{
  "n_layer": 14,
  "d_model": 512,
  "n_head": 8,
  "n_kv_head": 1,
  "head_dim": 64,
  "d_mlp": 2048,
  "vocab_size": 8192,
  "activation": "gelu",
  "norm": "layernorm",
  "norm_place": "pre",
  "norm_eps": 1e-05,
  "positions": "rope",
  "rope_base": 10000.0,
  "rope_fraction": 1.0,
  "qk_norm": false,
  "attn_scale": 0.125,
  "bias": "none",
  "tie_embeddings": true,
  "parallel_block": true,
  "extras": ["capped logits"],
  "init": "normal",
  "init_std_qkv": 0.0276,
  "init_std_o": 0.0,
  "init_std_up": 0.0276,
  "init_std_down": 0.0,
  "optimizer": "soap_variant",
  "lr": 0.00187,
  "beta1": 0.95,
  "beta2": 0.95,
  "weight_decay": 0.1,
  "lr_head": 0.00732,
  "grad_clip": 2.0,
  "warmup_steps": 200,
  "schedule": "wsd",
  "decay_fraction": 0.861,
  "decay_shape": "linear",
  "final_lr_fraction": 0.0,
  "batch_tokens": 131072,
  "seq_len": 1024,
  "doc_mask": true,
  "train_tokens": 568500000,
  "steps": 4338,
  "dataset": "wikipedia_en"
}
Each number is 128 + 32 x the weight over its row's rms, rounded and kept within 0 to 255. Layers, rows and columns count from 0. Numbers have three digits each. The size before them is the row's rms in percent of the matrix's.

# layer 11 MLP up, 2048x512, rms 0.0707, rows 383-437, columns 128-255
109:150132106136126156149150036140081131161122141111092128161161156093121109186130163079180075179154095166153079128137063113120091140118150118073190151175106145190173143118171151149125129104136128113116041121083134175175122144111105159092135096111105078129130053110111087156127128116109145139167151127095136109145093099105114158064068090115142130096176132112135142210139074179177133176122
093:124108149125164116110128155118124123099133100121103101108153119151078115186140069155138125122134180101107122116095123131083068121047132150062135108132158149108141097112085114151099113120106134105115128120102174083066194104133154174122165135123155156096109128093086099087084165137074151188153070143131116136109163171146117131110101144163059060105164145157084081094166150121073182095111
099:153149114097118132128093127102137128133128118132153137188212143059163198142107152161120178154131114154117122147143198132146159141124158112155143137204127136144151124156056166120193147106108136093095164133126065076123140158177096125125170145162129122154162121154124175134147154142084149126101127186089173104103171177170146153149092108148097144124086116137127193150157167115079128153169
100:162160151075167102192078114152103152090128117154110168112178063171162127147125103084146159122121119143146071115130136134085127038187102094126080132138125133181159106086111174103115101114115129080164101132150080122136129144103125116182046128152119120116122111127134124124092127113165061098153154113155186136107105132145129159126133120141081125138109138117147122140133111159142150144148
098:114150117052160138115214075127101120194129147099094121169147099115196162123145138078157122142142159148113143112116150154150119125054165136096189154188139134158185136123093133065124178158147068140132083115198125091078213127179103131133115098148100155091114104177143101194088200084135163138153135095108098107114142122134143230109125115092153061183179103129119090113095102116132133136110
101:159160151120100091134166146183117091056142119158146176183097128204139140112150110086133129152104195109140188091165099153105111088182190177161098113065120160192129134091104132123173097112126124086140093124145140082112069161126092118152186117165150101136152139107153148161105149135108165079096112098156162094101129102096133190139142168101163105117136143117140135100106095128091086143044
096:117117141117163192120111082133143169137137128131118112101119092136104125105158113190156111119124156152106147124075117146167112170108158130134175160134080098121122126130100143157151161084117074134138122109182122134067100194104146166121124147165124092067135130121143126129109140164159133120143058150068165113110124188074141119183133128117073109194144100131157196127190196119219101128151
097:069111106134134093131075115127109145150109101131096125127123126097134198079099150164119153127128131161094106138140119092128098096127123107150182111117135089105071135143135105105137131078105126134154127126197131144090116174108145191108112173105129155085157121134101192117084105171161149151120152075111167112084082101103119106103169134119131149143143103104134119154126133148126093157114
098:071133149145127146117163088168121093143106153118140112116107089115182122098135140135128161175103042116125167150077171115104117113159155153167129125148154066136212135172163091129154138120190109160095109181090155133138113128101188117103148099130099148131165062173140100121078093146136149071048118142151101101072094146104071180152087117127195107134144141116089117103142116141109115111109
094:109130127155127158144151115133116124215107132141147129087109117160150162123140150130188123128093103120165063192077175135092140132086112157102170088135133118157107086112153119133142145124162131185136156119182141139101128122183095081113133133174106171148138152131151101120134136171164154137062166032134131097202119104136143135114196133124101125157103075095134150108167128124168153127142
099:158180143143094170107047166089128119147104102120118115133144134103119130167164146130140098141155081148135157132112083154095187085164149134049097187184127100142129152169107109133112136126161170153118116147158127185115173128123090178159057159138154089112123078122138088141141123147166104096161119144119098105086113114124126109114094152112124103135131104146116133153089177103121174119078
095:169099120159142145120130066079098173161131130132107113158167133097147163129198145106129150089170135163169085129176083077164136125156130108156148082161158133130138132207178064072146102090078113128103089079128151178122127131102126153144143158146092091138145133190133115061123141187139188162121095150159134143174126165191106112117136120168167115114152123057129122108149138100117073155181
102:163138131118147162125103162081071163125100163093108112163138116149118127122140170100101158101117132131196113121142028138184097154142099082170118115134142152076172121148091121136133126135149156103101161084177172094083147128079156166145136105135148142128192146206079140127119139098176130114153100129122143161065082144148140135162120113211101109119126166113123135040154120180120142140138
098:129060125130174154122063115081120112136077084064160090143117116164150111100068167148129146141125141139165172115176158127108127107155154112063135123114120167169085155140126155138197101140152164134128142105133146211125161164145128100075083077164142153115102106070073146150160106135115140073177071149114153151105098095154152153181132139143126108120165148092152157132138137162125166126098
098:144146091154138153059105182148116107146142122080077123147126125172113111171154144113152155115084134139108098132089174137073091092108108124116135165104168126168095147178147066106156123083146121088111122114149156086180169189177176069124142144115183119161095163129154158079093158141124022108158081196175125074085119157111105132120207160131108135122212129112132072157141120167134138102121
092:150177137117107083141167076104183139165137171133132088155089081146137177217137124150184127126105132130197088083140144131122105181162155118111151087096126121145153139127110118082122156055167113163106196181199126167119085104220137132051144154122149125177169111086122138185141177159059129124148140145141107119105095131122188174158109123150081131105131199111152170153131140151140129148142
104:147116139137111086107159050132094131096126141099125145183163085125085136143183127145119101187165168130112133128184197105082141116169113114085129148211163225087132130119117125194124073148198146145169198140081119185129142174144078088149140162184115145168115086153137107124127126162157122146112106160131158136133132141170155166097157114088159145114189164096103100112130098160121155178142
113:210107140130142113092155111117144168138076098109157105140120162120120117112113137145107176096102116097174163153097125143099160136093084088089129134137150092087090102102136134102175125146170099144125154103185087122147167127140166108110126106164170115133095116133108105140117117128119104132153132097138140113098151084103163137068155117118083129125160151218135153147099138159066158173093
103:140063110140079134141135113122102130039075118079118139107143149138169132073114085141149101073130146026154115103191108117091110103057051169137154112118119202151099185104111193146149153083172153094096145141130134144088130128100140060121116143141141114159154072189138083092160120141140073123151097143148113146094127131075085121104111109146104198124106145148129137110130097165134056139122
099:115189126128123142059109173121091121137049117140113128157062151121156131155168122110104158156167125096169137130144055152112089139125143120043098154136174132171110143108100098102056155167097178116138110146148096142146169126123121145142163174132163117165137099097178155168112192118091080107098162147126111115115087184122143157153091103181093120167086104158053154139058135112066108149185
095:125143150122123111118093155142159188154152159140111133105146135116141133167084152105127155167098128170149107112110127154065175171151089103182094093110126128136102125101171117149109143131113163177095088106136109106151068184109148113125165161129173162101112099124108132130150146143163112161136081172149092173113145117131115133085130099170119192116136115124136074126164145139137122140102
100:132117094073145179155172062116174088125140213072149094101168098143166138131147156152136112140141102137179129091111129145134077148107115156121124159131130195117153139124150091073171150133131140184133102104085120073129158141124074113150079132128102120161155097161101126109089152083076108164126180147127122153113124166105110128111213083110114173112065150088143185081149112112120160062154
099:149135105115114164118139182102120089101109091141178098089164135138112100134119148138112124135183137126143127125068134137132134094153108124140082165150108170108159116086081122125130077158112125112161135119140075148165096103126123080104169130104126178141091104109105143172139107124066111110201125196136121103149135140194105152174132128140103193095054146164102193142079131139097142152095
093:174136094131131127136051144123139168132135089157093149170147114145104111126125122144085107139148161143135118160161145128062108137172094051137120041167111144110071129164121143135056180096160144129170124131139128134134168144071147109094059141180106121156152043145161117152107082132178099140107147123118141087086214142130094113141102120118126141123167141130116112121190129111117091104086
097:114160165103173109126115155128152150135135169109115114114138141129127166091137106087130111146162111122101130072116145115067139119107132090133211103113103144123121142138192097135088159102102083154174091157106127124136104133096063153126146120064103133146157136084114180073137078097087153102122178157170157135134131128173121112107129112136096122053090164152136099107079138118132164185120
097:082172085132156056061126171188205095110115166093127150108119128153129182126132098140139130167144157099162169167145068088180100125104176135119135146126105139115141095108178117141120153174118085220168144120137131060117066146130107208135127143124127158131136115092087142116085123136087125151149120120099105145137059106109151160137152106171165109100075118151061163143107100097116127116126
099:219095124146136091080109098123071119150171116126113149122076131120140063107116198166136114133156071129142141148095092129091137159097127055178102170154134077138151016192109102164119146147145119155099118061151133108146158135168149146153117109098134055136171090147105190073137129105107135165197175132104084196065155178120056111162109131084088086121099080069140142107150075156095215126125
094:084117108098111145093117143168141079156130126159120136121179103109096112130134118081086135086131127156190072152087124074230177156110112118087080094173143160098134167129125125124107172065121078094169131064129133123187019141142120178176138095138082149103097062145174114163112171123048164121135141139099073131149162118197157097172136156112172108086127122117170144116119117125092168085091
098:153153153116152083131162118118119145180117104171093183171141128083146127122144088135103080080143131105148056129113122165145104100137093181133078067140117106076092155126147160159130167110077134096108142069178129061136172105085104103155117099142182085163156088132112054076149108119128138109122109044175133159113100102111077163141152141184107090039158037163088139141087111063211139136077
102:100113138100127142170135148123155082160163125121124106100131099127122132133165157103188134167081119143128123122129113063140159103067093078086133161123087140146177145108085104087163086088150106109157146134159131182123083141154107084184127138179107105093122100163144099146140083144194143119141084047153101133093120139122137123069153077100104116140143114044127109143083173124139107140154
104:131158101125089110106155135130151194162112103089113094143100189145129172142165133115147081123155154180129120130076169165128162083173047096110121149119080109100146102172143124051155134162128117064096103080109119162106140020206126137117074108095098095152136149123127082100134132131197135112170086135126130143111052071138116154082127173149151138135149121129165140187116127087085144128102
088:111148115139130128107071135158150088058194157157114080125163068218120124102109108133182115084119170152165134166128127180152133122153080159149159164052136091191113095135115135131191112137143090108082136110107120153160140133172123132161106122078166163141153169107169069125152167113131163064086158110087136152020242126186108130140117135124151100124109133082122133142104087128124166162156
099:105130099132178105171143142141098146148111113130130151131227126131129065111165107168114159095173135114123166191073109078091093118172127125091171135147171208066075127124115105144130087112164125095151120141122078136170145109141102145145142191150145117100161170136157140119117126190101134117129141123149207081052179080129153126107163159150137140127157114101141115108157135119137138175097
097:134129122086159097195153169089111089098092095129087115148118182129174138139103123121126174114159059100170123150154178215175141133121081245132098168168140112076098127093166167067135113117127125122100117160132145154118149099094079111123107136071059164149106089172072095121107104163158134067136191130172101142098091130145134081137190176127093145152097133126103154175119109134093149130136
092:099155072189119137174184151130144128114106065149165136112142117076104133159167162137117102194121120108179140069113106136121185124123120154143112131130100147148112137114095114137112096122098103118109098183087139208133175140165197105153139116148178114105148166093109177144171147086114149083082151132047108177135123152125145146135087109176132154110129149147191191109066121104113176162134
100:122093091199155106071131195138135090096046181192163166185079107181120106131166132118118123115126122082127074113109110118108112182138095182113100121033160035088160105111080141131165110150169128125149110116160084133155080138088167095096116134161187164147136102165159116115083091129095118150139186120098149088060141097102126079136109143142118180138140142133109164135129178150106121138124
101:102094110146155113130100102100164117085183137166145114154120178147109145149074095144145164117127092120141121107089112161180110125178112106155175129137135095131203202090116170104088152118102116152128141134112121064126154098141128108114082138107124145149153116170151127109161115134106162160154056147129087158085117194142131138138064062175150052151114119115109127092098138131092173113186
129:070035116169097135130061119137105075162166140097103105076114165113126148117141135077146079174121120109149100129145123132058066111144121127139082132144089091112106146172099039172078099090203109088133181139100137168048116108168102071060127154208083166142167081111113107155147131172140141105144184097127153104148151162116112154112095142139146091076030110168137136119073137069108089107159
095:182110072147083136153103113177195161098094176106127194165130118091129092149146196095199190170131139152144099147163102155147138176116121104123161120120182109113116167145127107093161144092154130152182082129134120132158131115152141131163135101142086165142099162101139072110102145149128134094133077100135153140131144162117136100190129090141124094108133134179138095146164152135126145202155
093:099169217104120096145128124111250153115156167136143109113116146138116136144119127138141119095170085109140190117199114113083144066112120144064100110142122116176154221111167106150149126134102132077144142230115119117124121042085078090093137106166152139151133190162101119112058107176143148139104104145136082127143141120103172152148108088142071174156163129148094147159151129083122068152146
102:150133096094168139166155080128181187143085164150100094166153113108171128125202159112140132119139132122160089098094064122127106136093198143108152125143078139172175117118104104126149147127098106122127101077138110110146120157117126153096143097092126116144163095129185189134131096126165115102157135156196128107160114131149183110164125129135152148104131074125104058111158115104162178106110
101:102076113114162101130158107111137155197072120138140115068079126142158175144137098166115144115042129150180097127128110080097208130109162116160145156131098103134109134112081097109168103086104116113087113155157161123122092142151115109111143126140167101115130165127135132135104180143152154131116103162121142126112140094162137178147137140150101114157146163139100150129160084108145132151164
099:114167095101114179159105140074145116139120070114145127127161131096196116153080139096106081132124095144113142168129102121110157138183171150113161126108146109109114138154073147121115115162146173139183128140086120146158171153152163127094155096142107117095116136166096135181149123104124169142144102152184141107092114166125148100135128147124117184130149116122225144109191125155096176124142
094:162133105156157130152129118117139139096130212174140109182124133101058072148120133144125199138155122116189154152085104121176151171181122130067138068137167140105124154148087175134122107132141077193129147118112104157044159105175110180131129139126120159143144155146152101112117096156141118115157117112079093113131173089115142166109143101163164092166138140134124141159111109176110089164081
096:150179155156181165155145168133208065133199127126046120130135137146132137088135172141146129142113147134140144173126097151066140120089102094114128100124131147163161097101133138070115171112223166130122159134070120128102148120095131138129101163120091096159165098099165193144086160155134186157123096093157138158163144132105151140157117137163160108097154199146112175152123130098110126118089
097:078138099167165130107151149111117145128093143127160100168154052140136166081120153140151121118150161139154155148100136142098124198113128131155142166138111084135095098211157097128150103107196108151134131158146023156135134117187134137151134126136066147106144114140178169140185112145073101119142129139153142088083076168152184127166114091088115146086128110096114147104124099077132161092143
102:183146151104156162077074181118151131092146130140138175150099102173182114121165129146135065131095118134125101128194150100103038128139133087160137116145157102096120121114101152116133135176125136132125128150111126159102061086120118156093072094106166112168119153080143061159096102178098148108084136099140124095192079105156178153143103071086171137138137185085122131155122065081138134142097
091:086144111122175132149127132127121163170093122160062167114102081112114168124152114080182193172102152100200060119146153149134151142194144143160143115144146161075160106139099167161168116131156141082132217149167189105129140142121119117146096136131170199193091164171103126097145131124177101113161144188191153188087087130126182110075101141111116188118159133130118188146189162132141138116143
095:116151121106151187133095123091160084139201092088152120108113182044143089093116115124141078077057203099109070077139163144138034155146140116136123141089153137138133158140120093125084197129123092160132078105099150177120119113146058119133083139135115086128154135126166131147133137118164172083166029137118094149132145130067119170127158151165171102116144080118105146064127136109147101103166
099:133157123089176140132105127144123115130083086099111134130191153150097070088134104094132139113154149159178170138183165141069119135149126162082157107141123088072103086171145154140105091093163117067168171062096198131073147106119118122156127134190118166144129196129146122154122116164153114134133113145086128123191091124228119128135106097156091135115147160131136062104195075147150121122134
090:128114158114195158082117080133142076174107169151134101114162153162081139140097198164114119139115063119153129170096132147144152147123065123133085120189115152166179128098099138077071085156107066119148136151136132101116132182146147078174042094145064108082123112166155146166119048113175136096145121141130166130183109159127153117089131146115128115142193169112123173126074167077163169143086
099:201091123105063118099119165161068075157145100131141126081117095144123138102137126106105129118158095095193168105142107147088140109178095143131127108136128148117080127097170169112085194123118109087110134104121105163153117149070168166157129129086161110080195161120160120136108136179112171125206070168133128142168060125084160118146125135138123168154100143147122131128138151139182102108078
100:115139101115124072124111182130142149116132193121125140100100141112150117158075113177131076165160061121083125090216142098091142142077121077069082108136141130116061162122125155180121110135136120099138136080153125074201169098147130138165067089134118078114158158122095143127111138119154158122076142123163132099149072139083169120114141134109119130133171114168128098143135146113142146097093
099:102079140131111076162081171102150105144115078158117140112098175151128132125094148102193116123144151101115122181129192114179107136148164157170131141142071140114002175178130121109119127084133125173121126144130084122142086174124150131171106159088113102144135086162072159110117091088104093151103116073120155139108083064099060082083104128159109045124115161116160129066126055153123114072148
099:082124135134062159105131194156102137150173117164132188136122151149101132139100200150110146153130131078158133091106103153080159162145135153076113123171088177086131187076169112170106109135132179079151102137165119103100144113113151102101064108108100181214140164148112121119116128160132146144150123100169135130090119167086126150103144077152181146110195160133115079158177169074161100163181
# layer 11 MLP down (transposed), 2048x512, rms 0.0745, rows 383-436, columns 128-255
101:138137097129124130153060054123133088140123145167130100155136115074144113156145179145049117178146168167098136146129097126197164063086126168120157172128114116127198137130094165127083120150158082112097088133111113153077145164096128183135131097094085146119093124084113058095166103120152117110111132098152115127127128186122081142069137125136214117057094117130143108118163102214170134172146
098:129079106181087083101074079171119127104078129175163087136133113145160124154115117150099142064156095128151160103080160153139087119156134208158088119086132103084151143205180125132069122164127083101163093156159203032082154109115124172111070116140178129160155091169133145129168125091138080098072151137104134102101094139088145159113151166104132145138109107115183100151120098123151121170150
097:156149142157131152161108119073185147128084110116146130132125154153130136067127142154120119106103135150063183117029062126140103161122101109176158149124172101141126122069065109141097118124132051111118163122192137161131101090136075193124134119163108115098123106103133158087139167116093115107164103112104109075149116086170172136126110120086129142198155143075085142186157059162121087140190
102:074059209168155147149176116048103150126129097094108165117095134151116149162186092150126131097138109130129197149153099133163090152071107087084144120093078115101141081154132147147168100093140097121158071107101189096055148115120177139104167115125155130138150104142113133107101086100146116094124138090101120170096093148160170131143097109141091105096115111166141170111169105158117129110131
103:153135074144106114131089154121078123155124145160119158169138099048168078097102109119168048188127136137146081127107104141088130082083166126181138140163103151169105119132081124157124140152189124140181120097094134120102122073109126149146098133189135126075125114167154144055099093081161111141140162111120104146124150174153144118095147154162153160097124081083085067122133133113124174092127
104:184166117123116066179098135108128149119148110175144151118087160185156109136155114072095157105099115157105106080137180208133138143134057129126102122096143142125133135105079136085111093122160120127172066112176158141088149085106106124130136090105201138144091109163148143128089106090177106149159142115132155164088097140074197129107149168125152132095061118134164084130191088089146130132137
094:130115055095097121085130107102174141137082153091127149144119122147136063127130082161131110136133135110145131146184096148066098156125117022095162127172096139158101114110138120083123140138099055125159110114117176159174118125229188058118137142141129150167066104151215091159145101105160081155129136143096144155183141105112120180177156137118108109131136130174132124118140104125126109127161
098:149049136143102083136163173129071086143098146170098129084091131116115116136124064108086150131126140140121045116170155160111151128173131139156130113112148128141168121082129104082180117102145142108138180092096177067051087090147152112183141165155124092138123116133111130174133119131151121113106109167090206152140109091138107108133125099143098135148106136134102103167081177143120149113138
098:159114127109108104122147114133100059120091079111155122105135184136061131166069096090145135092122037103125170172119093136083157136086166074121085153116184149151114154135103150057091124098063114149098140083101181118095123121126090161030109109125149107064102117166174115193133099102115094127118088096056136094156110106103070139168150097165138148165191110063082061133078146130101115116079
094:102117126126078101092110092142216085109124121100115142083115123099093115150179122145146087126138143112017131077128100097206098149137122116154128173124149134112101177103155203116139157049110142137128080151094128159166171150137108095161127074058110096120108162162052167096075174098107090133158121103090150113118198120104080125193137149123155121140154114127143109138141106089121126119083
102:057178115112094109120097137143126127133145128171166158141203189109149113122148073135172104122159153125078081065126146134187142097112062092105116078119130079119141141137101148177153129143090100124114145143140164106088137147118160161153155117122073087116155124118147102139136141083074151085087121130162087059128138158139120178102143122133118080057133121136128113132135147166156113129091
096:119171125110179165133126098086100161183102111176126159166097143124069169147098210078144040076179037146105138107070151137179118189124134139059135157170171127106109153141057152163142139094138191123146149136176159084076070120147096097149118168162078113169100080204203131144103165125159132082076138124115064144101106053093155114112123133074116195128105109108154118091139131105116112116128
109:113147137139096129072128143124098136085166118114103097137170151127101140152088181110075134118147096086159092087171084069162145105150166097113070149004107105071110153143088072139168162076160181163092107141080123107106128170083135127125088143094117150137164148083100129106099113157167162158131155121145125078186120157141130191078121143146166173104098174107051148080108133138167105133109
103:076148099121121140116167080122123105120093185103107104166121110086112107156094117086145123133135116127043136142147064108154126125109095100146167081082153165133119156168187096108154129166148093177142129072098184100144098072106174119104122174094105132113159105112167131191110096120058123123167147096094126157143082153125121206085111143154131100114168107127152131092148127077123155154092
105:113144125160114139076154100090056133146120063145063111178167169143070123139084147134110094097142140108107093112082116068144124176135083096163096088132168130127109113103105134102219157134112124153124110101181187152155109088160152144111127083127108153124112079115123114062095138076165108109159086095165146138122110119078167047098107111117102141135104104132050139164067098142142150116174
097:124141083137076133114155043116166213096148108111087183068090126146134138136111091096120156130172141155098107147065106076079146012125142129120103135101173105087113188136147101171133138116120127147186098160056047121112125131151094109076130137105134110167115129142132198121110163089142183148145195071086148080142104172156162090041117186171137074153094141076127107124133114143157073101120
106:124084120132107111099117137052061118121093131136135096101132161157159131152157116117124177175151128114112132151170154106111097142123052134117083155117123129131116104171154164104145103151142134175203161138105189073141119123149123100078150120171131076157098093109147112160154127183121121144099154125184078127097105149076135205105155204133127153088203090103080142169148149105181119057102
094:150152091149129110087072151127083116129106127137134125116142161131144138125119151154134141075115059064098096129128100148154154146130086135112137139090144056134146082133134165104121165119120176111150126117119155143139147110093128166149144102166157144154099122208138054110139075135060158131120127108089172107168084090094093131134175104109173212096113184136098126095141120210116139135179
100:082107110162144114144150117118169130110083081098186144169090141114104099114127149177067142186100099163108117109133159193112125160130157099161105129021094095175136107090138063111120120138161150115178169172120127141103090116078109080131120152168080130146114150115137094108146147136161117116151104080132167116128098190129140147119069133068111158144092060115092119086055144147125128173147
103:092059110132176116129141089149178124101112156128162182091115148157133175096111143084140053116127123145096191174134119102131035094149111106091167053148103132120208139137219102094135072113117192103094119113155106113166095120135122152097183148132111113181120154070142107118072095113094102150096096112105091125138083111093161144161110177085093126125114091091179154121097145145154092155128
095:140118147166128131113101136101120128104110147144108140130134161131103175125127079119170158110128214172124086142195140097117060132133125078166124154060115135105166162101141117099170127084155114128118132129083132049147163146105108128122053144140100112115034076138145094159123114133113072171120107163104159059089129095115184155130095156130152101093073127156138098111108112051139148135058
101:127168069081153162094108115128128117114189134112073119071071109124117111086071136104120146131142151131095180086142139135121099178105060132180096093123105089150150092151150074106158083125168137137117178086144155121097094098135176090095098106116141100069138184117104151113082134106055122082049125146161119079071109156113135072155098095161121138159099117119078070059107143095161062189155
095:074079125114148080081108085163143119131111186064124131159093125148106080136156150114089067139114183110135075104142086174162164129123109107128160111118134101130137070140159091139120167079133100108148203141134118139115105087156141104160108142197121089075178124060070092170107110191108104085129100146157165168062148082128097088132135111092132078193083102078171122150133159162167166084152
098:142144125143123119065174071110096080132141207110133135119160144111117188142141153116156183062171146099039117131146065121147115153069127095119125187120056137125153243135092114071141094110153088117110085126121185101102110153114184149071128130118025121072108187093149166120156088123095173099149180126149113142129088104114119142119158092089136161115135151094125152119150155146081112156115
101:179081042111105112073096098135186103132108109121104120164098141162154165070116087120130121091097117145086120109077131160163116146129087130142065133144131133134135071155160143193127098079133136137133151152171134202044084119134113143123087127154123142132143139138141165140178159127103099145135155142071123164092127113121211113139141094104164122101126111127126125124076096161145092160140
102:100151110123093099155134212089118148101113125057127178210072154094117105104053107180209075121138108136143118129115161122123145092039137152168142112073183132058172163128145214097072156184131138156199148116107097140066092142104118113109060175060140101131059116171134140115065103092118153095172170095118108080094153120184112110083130079180139145100130146123119134099068130093085120095113
109:117110073142101176103111074147158132144134121106201087117138158172087108121137111129147155059078084072084150089151114123181137116137149129148126076123109154078108105162108133160073105153169123172122084149206151172160152125149183056119102151159175132112083082145098173128192115129086078092150093094121186188113140124128097122128082108162141132114105100117128114130142142181143109095086
096:130167177154142127136143132126158087083199101113098125080060139129168113158097174054119057073081082140102152096117164173072181153160117117095123143103107090113160085125175165115105186157124162150111135067101167152135128137118163111091183111130107117110103118125064133146087109130207153120144201110171146110093070116117119106185054146100084160144148165138140122165102168149142085104157
102:135143126165113179051111126064117111073108115140105126073114161100129122140129134106109185070112141085118132112066048149146194145121126088151160153127129153156126112114132112122096147070123043161133101168081150108148093130102151152145121145127174160123130081159133168134130043139119111132159090161159142128153156154104145095104101049128146135162169143154117125143101166126115116148071
102:081088137128132130137168092135133166122153143133162098096094176104096166129117116147162111093192151087151108158138131125124063148128072123144131111104157146149085137096079103143152082131117161165134153068136150088136147139158090085108126144088119116198104148130134111180171138142101111119028206092149177133138114129097142157112116113089115178099085101159108183139138050065115166093078
096:154115105138155118095131120165126132090139152143097146136120142126128096099107077133128189130111138098132117152111159159092126101109145076116113117120078151109075141152087087112189133124131143104101148105121137124133100067072150095145133119154146096152105091134127090140141101170130100080150097146057141079090159107148114110061102101122058134129106083128142114108105086130098147121136
095:138128111094133126122129062113145111160126152147129097122108175132147075178123128086091101134113145072133124087102125130101095109154129055141133094165159113150138102107076081077147148120076128140137171129168146098147095065106069079142139130152098139115138120156172135133059067118179117187150052162150124131158138105104090131094145136131123135111164117199165141144133092104177112149162
096:095122152138158149130108125087185100117172205131161144117110152143146131147126160131115139161122038224119124184178145110095138121136124137120126136094125147108129144130125107098182106062155166120168129106113081129155153123135141080154117125136118176115123144087138101084125124160162125106108066106125122158133148129108128163153097120074143137141075072099096126079063164125081206062116
098:121145071059175174106116121145103153164140150108108103105077115082128163091141129180179175160132133081116107181151090138127121127120154142108184166171104143067100129132082079172063083092120123102083115110122131186057123105144120102126115171143162157179111171097160176135121092154111153127116131119109072150137197107114159049096133156139132132133156111143147127095114127142178119173130
100:127144129130175072142147139162117147144132131140123164097111124033148094110141115062151113107138079087160169154120130120101143089146131117159162144098169137139097129113137138141168110108174130150133122115090144170185132108131144101139143157103161115119099183094158109144161114107092155075182123146117102140104072141139111167099110083143093115086128110113139092127124123107085107085164
097:100107113092116095113137151111118184128133077137131160202096136154114191113103042141103162120140154118120118131046184124066186078110103131132050089080107153160095129151148099120120067083101166123177132122104055149150113106099170142068125127151115174139067040176106089109127074149154146138172116112155126064110135122099118096119117103147071160127156138100120115125129121170120197142073
105:143093101081110202030129184123156159154150144143089103065131124121163146063161065156076122149126108143060152174114114073102063141137128170180130056109181120123132172138110159170114136143137140085143117148140081140113111105159166122173118077129120132117097125083158088056126119143124119157140084099146109181182097088163124107168139139111164145120144103229140115077074188129128167088140
108:099097108122118110138065123109190114137108128117123144170058223154119131109135155093163101137160126098087137145128149164089137122088099118127098111132120062152158158095135090086105162094159092124158111140070130117109137154171102137137164141136141151094081032064113159110078104128117073110228123089142079113136160125116135124189106101185147094159081105127130124079105126138150113077139
100:143132173127126138149145117113069136122095118145117111103082160138105191183106047150122121136151207111089102136116116130117120081142121073132090112123115139121143133102123113114144127104122156141067181161148146128110122133107121159117102110140140078072100114115082184174103082165137135166179045117122096104172046095134119152053093108144164137140067101145082154125128122146120102104106
090:176120107112147171121123062071056138172126140129096125132094117147076103165130103046066167145104169164112107157114088123163137136096125147108072191142141171128122072106085164159129175160104130082065098073113143138143098149158131144138150115125071146123130093142168090102154176132061102096108138080078134122062117134182077125143095126172160076082156166070128127085062176114121122094210
099:168063114115098091119111064090129134171171073145134093167114121179093137097087149129096111149130133151186111082116108109118108130135165111090091165138156157146147127131215125069145097168139121115163061169114116147143114129131164084121181068144081139117136161115105161147161175129142117097133142130102106137147131108141192147124112193091114174133145156127079093102053185122086146173091
096:149145145208116135103070151101116158127132155103124148145122117147151188114187142089113165099138147126127148157144104141113108088153107096142123119134125076094130177191134129107126155151135132104094137183136103099101136100140108088129178190158118151168126130092151071130091107098115144209105166125096113082176112101128094186111078100103160150102107101031108079126153096147133118117086
098:156126114103156111125125098089142139046109152159058131085123097089138166111186126086161115107129126114110162170157182142157135164155168131120156088117044141151129134108131125103106131108143130136119059172171092111091121145130114095057108184152081138073165108133159192132090123166098132120132088128109102114119089109123163124114100106104136105117085141167081123149148109146088104107150
100:116172133145139160138106131154125121145161135153139195173158133144115178093156185149150133047107101147071113184127152100180128136082133117126108090170161097134193126129108113098133094111098108159128104128107159117057096115120061115096143101211121092124094168123088071114093118095082141090142105159093159071167134121119098141102096158193082126093153154198137102091151115122148069195125
097:182159114158100147132116178097162152058159097191192164134055103172107088190156134184152066194140126110115113152147109113131160147108108126137090090179198117090127084131160049131075108065159129192144150130113123127154097141131103154089119091085176147092161154073133143133158135144099134090137149133079114133118080160042172144072082180148135181086147114054124106116108096131176084128127
099:140159122124167151075027163117065129137167106061128130096097191152149119161112060124134152139150125089177129122109113147149137095157133119170194165186094109095128109160120129122174144135103146118099134174133169111081131128138156121139173103124124056142115125119109103130135168091099162176179121176159081114122108167065092117184137121116128095153125144112171108170055142124090129155094
100:102076119139105117107208134093111144120120152106134102125100160125108087122122112084187195113103164145142132105138119129135089088102119107169150100131112096135093153060157150149123105107141148099141195083095119157085083213157147098124169070155116091101194155158092105125113122128118133162128099194098105176164138136162111083116161110130153151145121136091096097218124170105104157223156
096:100086084163155175152145093142105148102083093127131153129119137203086119145154129161101074082164150138109127107100164140145104142086101102102087181140118145135148158120151058108119116126083136150126105113157085165082136147123141123130106157109136117105157141117124112117141142122116104078108161093107150091174123153114107158170134097143104114153119160110143059144147158203115099094155
095:098075134145138079134114156075075124086115138119188113173169082111093144159081121148170151147127130148129117121066159079123143085147091157100129146152067134148065123113072098126140078153162133070152133123142087151153121141131179137121128097124126132111091089148132122131164152141079074108125169119121132147114128072142131140080161135079079083086044125119104154149114116101143144182123
097:153086156105127134137112103111142150156161137154170187140072123148095101178113166200108163127137103137133122101043143149145087113152078098119108104095098117149094153106113150126163173113132128207103136116141113155117089127097137184158125164141116119159161112156121108153137112179103102086145110157113161126071071130122161140163166136117144118164164138066122139076129076164133146138107
091:074088162171095112141101149156181138117156117100177145152098139124135081114128090144156074155102102094084116132178104094083083123107133108129121115073089120134106151173105163156172183142098132114183171065120208188108083136103124141128093162175157131144099159112157119107197137119158110138112085095042165122146158080141132128142171152123164130094087180182168108130109142155121132152206
099:170154084119155133214132120124159140154130186113059062107084119111067167134051112084147112134128096136122072169060126079139103117066156189139125162103124199127111144139068123147168127111124172125133128168149206172226068075171181145112158083100083088183127143140118120145112139132081094133092099080164172121077159121146144129108116115124106124139046119170100127086118110098117066165122
101:192118144100124130086148132174208076183125046146128112119048100100096130117138131140092122142092106071114122126153060155082098144148077097197133066134136162140101116137111113116159125140076162086142086175129134130126086162151095049108135165165090077146128078132122112133135119111139134147100183064100173133123133135089161129106183099094110106135178080112135138105123107112133178135148
096:137101085123127060103178130139160189102153151131124139161139063116117244086166099180110074109043143162103114105154112103156135157106130087100159088133139131072170111131150126119143132185115198091142175122111207160187130141123209131034147127128116152134162198095125083133122140146125122115161084145126056048069148131140194110173180144142089103096151074170107146111130161104124110151116